From a checkpoint of a small transformer trained on Wikipedia.
Size: width 320, vocabulary 16384, 30.2M parameters.
Architecture: LayerNorm before each block, rotary positions, no biases in attention or MLP, untied embeddings.
Training: a variant of Muon for these matrices, 337M tokens, 5319 steps.
Each number is 200 + 20 x the weight over its row's rms, rounded and kept within 0 to 999. Layers, rows and columns count from 0. The size before them is the row's rms in percent of the matrix's.

# up: layer 6 MLP up, 1280x320, rms 0.106, rows 977-993, columns 0-63
# down: layer 6 MLP down (transposed), 1280x320, rms 0.0492, rows 977-992, columns 0-63
# gate: layer 6 MLP gate, 1280x320, rms 0.0979, rows 978-993, columns 0-63
up977,106,212,219,185,215,228,212,180,196,214,202,219,182,197,173,177,181,174,222,218,212,205,178,196,201,209,172,204,205,189,189,195,226,236,196,198,198,167,202,205,199,216,183,172,215,215,200,188,224,190,226,237,206,171,178,224,182,227,181,214,187,216,223,171,174
down977,108,213,227,230,158,186,149,180,197,216,207,214,189,226,172,199,218,204,213,218,185,193,200,226,210,204,236,193,187,180,208,168,216,182,183,183,155,154,203,195,240,182,249,235,171,211,197,198,217,193,223,174,193,204,196,168,183,185,201,196,182,172,175,225,209
gate978,101,183,184,187,190,204,225,198,208,206,186,242,168,196,197,197,179,205,188,189,190,197,193,173,192,197,199,164,162,197,216,158,212,214,218,238,231,217,182,228,211,184,211,195,193,197,194,206,180,185,231,167,209,207,219,163,189,185,207,207,222,188,176,201,213
up978,103,196,185,256,201,224,179,198,165,204,210,197,217,185,205,216,180,164,184,240,215,203,191,179,203,187,190,238,228,191,172,180,202,204,201,175,196,185,190,217,204,252,192,187,175,196,210,206,232,187,219,183,183,176,187,205,199,176,196,196,214,208,189,205,189
down978,099,182,187,172,176,197,200,233,193,184,194,194,241,209,175,224,208,202,186,199,249,204,208,208,180,188,195,218,222,210,232,212,227,189,245,216,194,211,193,205,188,141,208,205,174,155,203,152,215,181,185,209,194,199,204,206,185,200,231,220,191,197,198,175,161
gate979,105,200,204,191,209,244,225,185,224,216,223,179,193,209,234,200,164,153,199,172,208,177,176,194,224,190,189,234,213,211,194,217,240,206,218,211,199,178,174,207,183,183,205,171,237,176,180,184,190,181,222,220,202,181,210,207,167,200,220,220,203,210,147,221,207
up979,118,191,216,166,222,205,206,189,222,244,208,200,181,208,205,210,192,179,172,184,186,206,204,204,224,202,208,230,212,208,181,190,217,203,208,213,211,202,190,205,185,174,194,211,234,215,205,176,202,196,208,205,170,214,233,192,153,222,199,198,190,225,177,204,174
down979,106,227,200,175,183,208,256,214,139,219,181,155,220,197,207,217,204,222,196,207,232,180,209,220,189,172,184,193,184,170,230,246,184,193,175,198,224,180,214,229,214,221,203,163,196,208,185,186,212,198,194,199,190,211,200,213,218,175,191,198,171,167,211,207,195
gate980,104,205,200,187,188,227,181,214,214,183,229,217,185,179,199,219,209,209,217,212,217,230,184,213,201,190,180,221,214,184,189,182,214,200,232,191,163,208,176,176,204,201,218,209,230,198,209,188,191,207,232,198,223,194,166,201,151,217,179,172,206,233,208,211,231
up980,101,208,223,201,203,236,195,214,186,209,207,163,184,189,192,216,230,200,196,189,181,244,197,197,204,184,243,174,185,175,227,230,215,205,188,223,204,161,176,161,161,203,180,199,202,176,222,184,166,233,223,231,248,194,171,194,235,193,239,196,171,191,213,204,183
down980,103,192,174,209,200,212,197,181,224,196,182,245,224,193,177,198,201,222,200,162,204,178,195,191,218,201,173,197,181,217,188,162,177,213,202,179,204,206,195,210,208,200,190,190,194,178,221,219,220,202,240,195,233,227,208,201,186,181,203,206,258,220,170,205,215
gate981,105,185,175,195,198,195,203,181,212,202,198,223,182,184,211,188,220,191,187,232,208,220,168,186,168,210,209,207,179,161,239,178,188,191,178,182,189,181,194,220,200,183,163,200,215,228,184,191,218,217,167,199,184,187,214,164,185,223,223,207,203,201,181,226,213
up981,109,187,195,196,187,203,202,169,204,216,226,189,167,147,184,198,192,222,192,233,224,221,175,213,172,228,199,192,199,175,212,166,186,192,199,227,199,238,188,186,209,189,176,215,159,217,188,198,205,232,203,182,213,216,212,170,190,222,200,184,176,232,222,214,218
down981,106,197,176,186,212,248,198,212,198,167,218,183,189,215,181,201,195,190,210,205,217,206,225,191,221,184,204,173,193,198,209,221,208,204,214,237,220,193,212,194,153,196,223,204,212,212,161,179,212,163,236,197,211,243,199,206,222,235,185,192,234,210,181,208,205
gate982,099,195,212,203,194,198,156,187,136,178,198,214,198,160,167,192,179,215,201,189,210,208,239,238,182,222,183,176,182,174,188,190,189,241,174,204,193,189,178,202,206,218,177,182,215,238,179,192,220,178,172,230,189,178,187,228,232,201,160,208,196,219,220,211,198
up982,103,188,180,215,198,217,216,180,208,254,167,206,224,201,185,208,183,195,253,218,200,192,203,191,214,201,189,215,190,213,188,203,229,209,203,166,214,196,179,207,182,218,189,206,195,200,196,226,171,217,195,180,235,192,181,217,205,204,194,219,206,195,238,179,200
down982,101,194,182,226,200,200,201,186,228,185,165,174,194,177,225,188,216,215,206,199,200,212,190,182,240,199,205,177,245,202,213,207,186,181,193,207,184,210,198,216,182,207,189,198,217,193,257,209,205,175,213,217,160,186,181,209,196,196,189,222,156,181,158,233,197
gate983,103,237,247,190,165,254,187,200,192,189,175,193,204,165,205,221,163,192,195,194,169,211,219,213,185,202,195,182,182,197,227,229,200,209,199,181,167,158,196,184,188,232,202,212,227,179,176,199,193,206,193,224,192,173,209,175,203,202,198,172,178,176,179,202,185
up983,104,152,209,189,236,201,172,197,231,183,211,242,189,204,197,214,204,200,199,194,185,223,165,199,232,197,216,204,226,171,182,201,189,184,184,213,223,185,197,194,197,204,176,169,203,207,167,160,221,177,186,178,205,238,178,206,203,171,154,229,199,189,193,191,200
down983,102,226,198,158,192,238,220,220,215,200,217,219,195,211,203,157,211,204,177,200,217,215,210,215,209,185,209,171,217,226,207,225,157,229,209,152,202,212,198,218,196,167,172,212,215,173,221,172,169,224,176,194,178,195,193,194,233,209,236,192,180,206,187,215,195
gate984,090,193,230,183,168,194,196,190,196,212,181,176,221,230,203,205,205,213,152,229,168,163,153,214,232,181,235,159,198,187,194,175,252,189,168,198,163,196,166,210,176,172,195,156,240,186,211,215,190,222,209,192,177,262,196,194,220,236,202,223,184,218,188,201,176
up984,087,177,212,202,212,213,207,189,185,225,184,179,173,205,209,211,192,212,230,218,202,231,183,206,161,223,223,180,198,195,183,224,213,186,200,199,188,206,200,183,209,176,187,217,211,224,178,241,207,206,210,216,195,183,213,181,193,227,196,179,221,203,211,214,179
down984,091,184,181,177,181,179,211,191,223,186,218,199,189,179,187,166,223,188,172,224,209,176,198,213,199,208,230,194,142,210,179,191,224,201,216,213,186,238,171,216,201,199,185,231,201,200,225,164,193,235,194,179,226,184,211,195,172,181,208,194,178,195,184,174,219
gate985,103,203,200,206,222,228,172,235,207,168,238,170,209,175,212,187,194,202,205,200,169,205,207,184,220,252,225,189,171,207,202,221,179,182,206,204,219,211,187,189,196,220,219,165,199,197,233,187,188,224,191,182,190,193,169,228,200,224,211,198,182,212,189,220,171
up985,098,213,198,181,177,201,209,206,220,212,198,216,162,191,210,162,183,218,183,229,192,191,207,192,214,199,184,205,169,190,216,205,199,193,206,200,240,177,194,207,198,174,157,224,197,218,204,194,183,193,195,233,225,205,220,172,191,224,213,171,171,152,203,156,219
down985,099,179,161,229,184,182,184,184,172,220,192,184,205,184,206,211,176,193,208,194,162,219,198,206,197,199,177,209,206,204,210,184,208,196,181,201,211,217,157,218,219,212,258,197,236,191,191,173,212,199,180,205,206,219,223,207,210,196,170,220,196,221,175,205,216
gate986,103,175,214,212,232,196,209,224,210,183,206,201,191,213,171,200,188,204,230,208,175,220,213,206,200,228,198,234,181,162,200,207,226,244,196,201,179,194,211,213,216,224,213,187,199,179,255,192,198,212,172,175,185,192,187,174,208,231,205,203,208,208,219,194,209
up986,108,222,196,187,174,222,189,205,178,187,180,196,200,176,221,218,181,211,213,198,251,188,168,203,202,167,241,208,190,193,229,238,177,196,201,213,225,220,197,223,195,197,195,198,192,233,205,233,219,191,188,189,159,176,202,177,214,223,197,239,177,211,205,180,207
down986,110,204,199,211,203,204,148,205,200,187,178,202,194,192,187,200,207,200,195,200,222,229,213,246,219,216,198,180,198,200,200,206,220,219,190,211,196,194,207,203,194,215,207,222,211,177,201,213,161,174,206,229,188,206,211,221,200,176,171,184,181,209,217,199,195
gate987,099,238,190,195,167,217,194,182,223,201,206,189,169,222,201,199,191,195,196,218,196,210,203,217,202,211,200,216,190,230,187,233,207,179,187,214,179,172,183,166,206,205,210,225,255,209,234,207,202,184,182,237,186,228,189,225,183,141,224,208,207,211,213,214,174
up987,099,214,207,188,173,193,184,181,198,184,185,183,235,195,195,179,201,187,211,202,220,188,192,227,218,188,202,195,184,162,230,119,211,199,225,184,195,194,217,219,178,218,181,209,205,218,222,209,265,204,215,145,176,209,200,209,203,229,200,188,164,232,209,204,185
down987,097,205,181,207,181,221,189,205,181,218,202,229,171,217,189,194,164,188,189,216,197,214,183,220,228,205,183,214,202,209,193,246,195,183,186,171,200,165,164,183,213,211,194,201,192,199,161,213,182,158,192,236,230,175,255,214,197,170,220,206,226,200,175,225,167
gate988,100,213,184,205,182,178,210,202,231,213,205,198,200,204,208,196,212,172,218,184,219,183,187,188,170,229,181,192,211,196,188,182,184,211,242,208,216,210,229,196,202,186,176,227,216,212,215,214,192,183,215,214,170,192,211,149,187,235,198,215,190,221,169,213,164
up988,094,177,170,189,197,194,195,217,204,154,193,219,198,223,218,191,224,184,183,215,177,231,200,237,227,183,208,217,204,179,227,224,192,181,237,224,189,211,222,191,210,190,209,153,196,179,211,142,196,222,200,217,248,208,196,214,182,200,204,219,174,216,197,163,211
down988,095,194,222,205,188,208,198,214,183,196,203,189,207,175,221,177,192,188,223,227,226,185,189,196,187,207,214,212,223,201,204,211,197,176,187,208,182,183,170,210,222,183,207,197,212,195,199,266,194,218,195,211,197,191,211,150,220,198,197,208,184,222,216,192,137
gate989,100,257,230,190,198,175,192,200,245,194,188,203,210,216,198,214,188,193,192,229,206,203,166,189,200,199,200,211,184,215,223,219,179,245,158,199,196,202,188,206,165,195,213,213,210,208,220,179,189,195,189,189,220,157,216,215,157,160,203,247,264,220,235,204,197
up989,098,177,156,217,180,185,203,198,234,175,188,180,182,171,185,188,183,188,183,216,194,230,197,180,197,187,175,172,182,179,211,221,206,212,207,221,202,215,201,192,172,158,219,187,207,187,206,166,220,227,189,201,216,218,183,224,226,200,196,211,193,207,222,182,203
down989,101,204,233,200,223,184,176,206,174,183,204,165,182,178,226,183,198,204,215,181,205,160,205,227,187,189,179,163,185,205,160,200,237,197,197,174,201,201,231,189,188,183,211,215,211,213,191,213,174,164,206,245,210,209,180,182,210,229,210,181,220,185,164,208,189
gate990,098,238,203,192,218,188,181,204,218,190,217,181,172,178,192,185,210,176,211,191,241,149,208,196,206,200,171,168,241,198,180,191,205,171,151,206,221,208,203,211,220,192,189,225,224,187,202,176,187,198,220,208,178,169,211,208,172,212,184,225,206,186,245,154,213
up990,103,230,150,227,174,196,198,216,186,171,213,192,180,183,193,182,191,193,242,174,192,209,218,202,204,186,174,214,223,222,207,205,220,178,217,178,220,207,164,216,215,200,211,196,212,190,192,194,194,180,194,202,197,199,191,199,180,197,226,195,224,155,230,179,190
down990,106,204,186,224,192,185,199,207,206,227,242,210,199,199,223,181,170,204,213,203,207,208,148,197,189,200,204,254,175,217,239,211,185,216,178,176,191,160,244,253,184,172,213,215,210,170,176,217,208,198,212,223,219,198,207,171,216,203,178,172,205,206,204,196,184
gate991,098,208,168,211,180,223,159,189,213,225,184,162,209,208,247,233,163,209,220,204,200,229,198,172,165,204,157,217,208,234,217,187,172,186,252,234,225,196,177,221,231,191,203,226,183,197,184,205,195,159,199,220,208,176,217,215,226,227,223,202,173,190,210,207,193
up991,106,184,172,183,206,193,211,223,215,177,199,197,222,168,178,197,186,180,191,190,189,197,172,234,219,202,200,182,210,234,191,194,173,233,209,222,198,188,207,187,206,190,184,170,172,217,220,186,208,212,222,172,201,199,220,197,190,197,197,211,216,174,235,185,207
down991,096,202,190,207,154,179,176,198,183,178,173,200,182,200,246,204,189,186,175,193,170,229,192,221,195,203,174,242,188,193,172,223,202,158,230,172,191,171,178,196,188,232,173,227,228,183,194,204,195,187,199,235,199,223,198,215,223,177,215,188,192,218,180,183,200
gate992,107,225,201,214,177,191,219,210,221,178,211,233,224,192,206,153,191,203,205,177,171,211,225,210,197,198,200,188,210,162,253,202,177,204,199,215,156,234,213,215,174,243,176,182,208,208,148,243,216,187,229,199,189,181,198,228,223,205,217,190,201,182,168,238,220
up992,114,205,223,198,195,200,196,190,214,218,219,204,185,205,182,157,239,200,200,205,156,223,206,187,184,182,201,224,177,185,226,213,193,217,241,222,196,173,190,172,218,177,213,197,195,181,224,231,188,226,202,175,177,184,192,209,180,156,191,180,210,164,199,216,184
down992,107,226,190,200,228,205,204,251,205,215,222,232,169,203,193,232,183,206,192,225,202,208,194,217,208,226,205,194,180,212,208,178,153,204,212,189,208,202,171,186,184,231,197,210,212,205,203,185,210,240,225,236,229,184,180,186,216,216,187,183,195,206,238,241,175
gate993,096,215,203,217,194,222,183,198,212,190,229,204,175,202,239,225,207,206,192,222,184,218,192,208,195,214,190,189,208,206,160,183,167,218,201,165,193,187,166,200,171,174,210,159,211,211,205,192,193,189,191,216,180,193,186,220,173,177,250,204,155,201,203,197,187
up993,092,211,197,220,238,156,210,194,196,182,214,196,191,207,209,198,223,238,211,204,212,226,215,155,195,185,201,227,213,182,169,199,203,241,186,195,212,224,185,225,225,237,219,263,179,187,223,176,208,211,201,194,195,188,169,205,196,159,216,222,160,181,204,207,176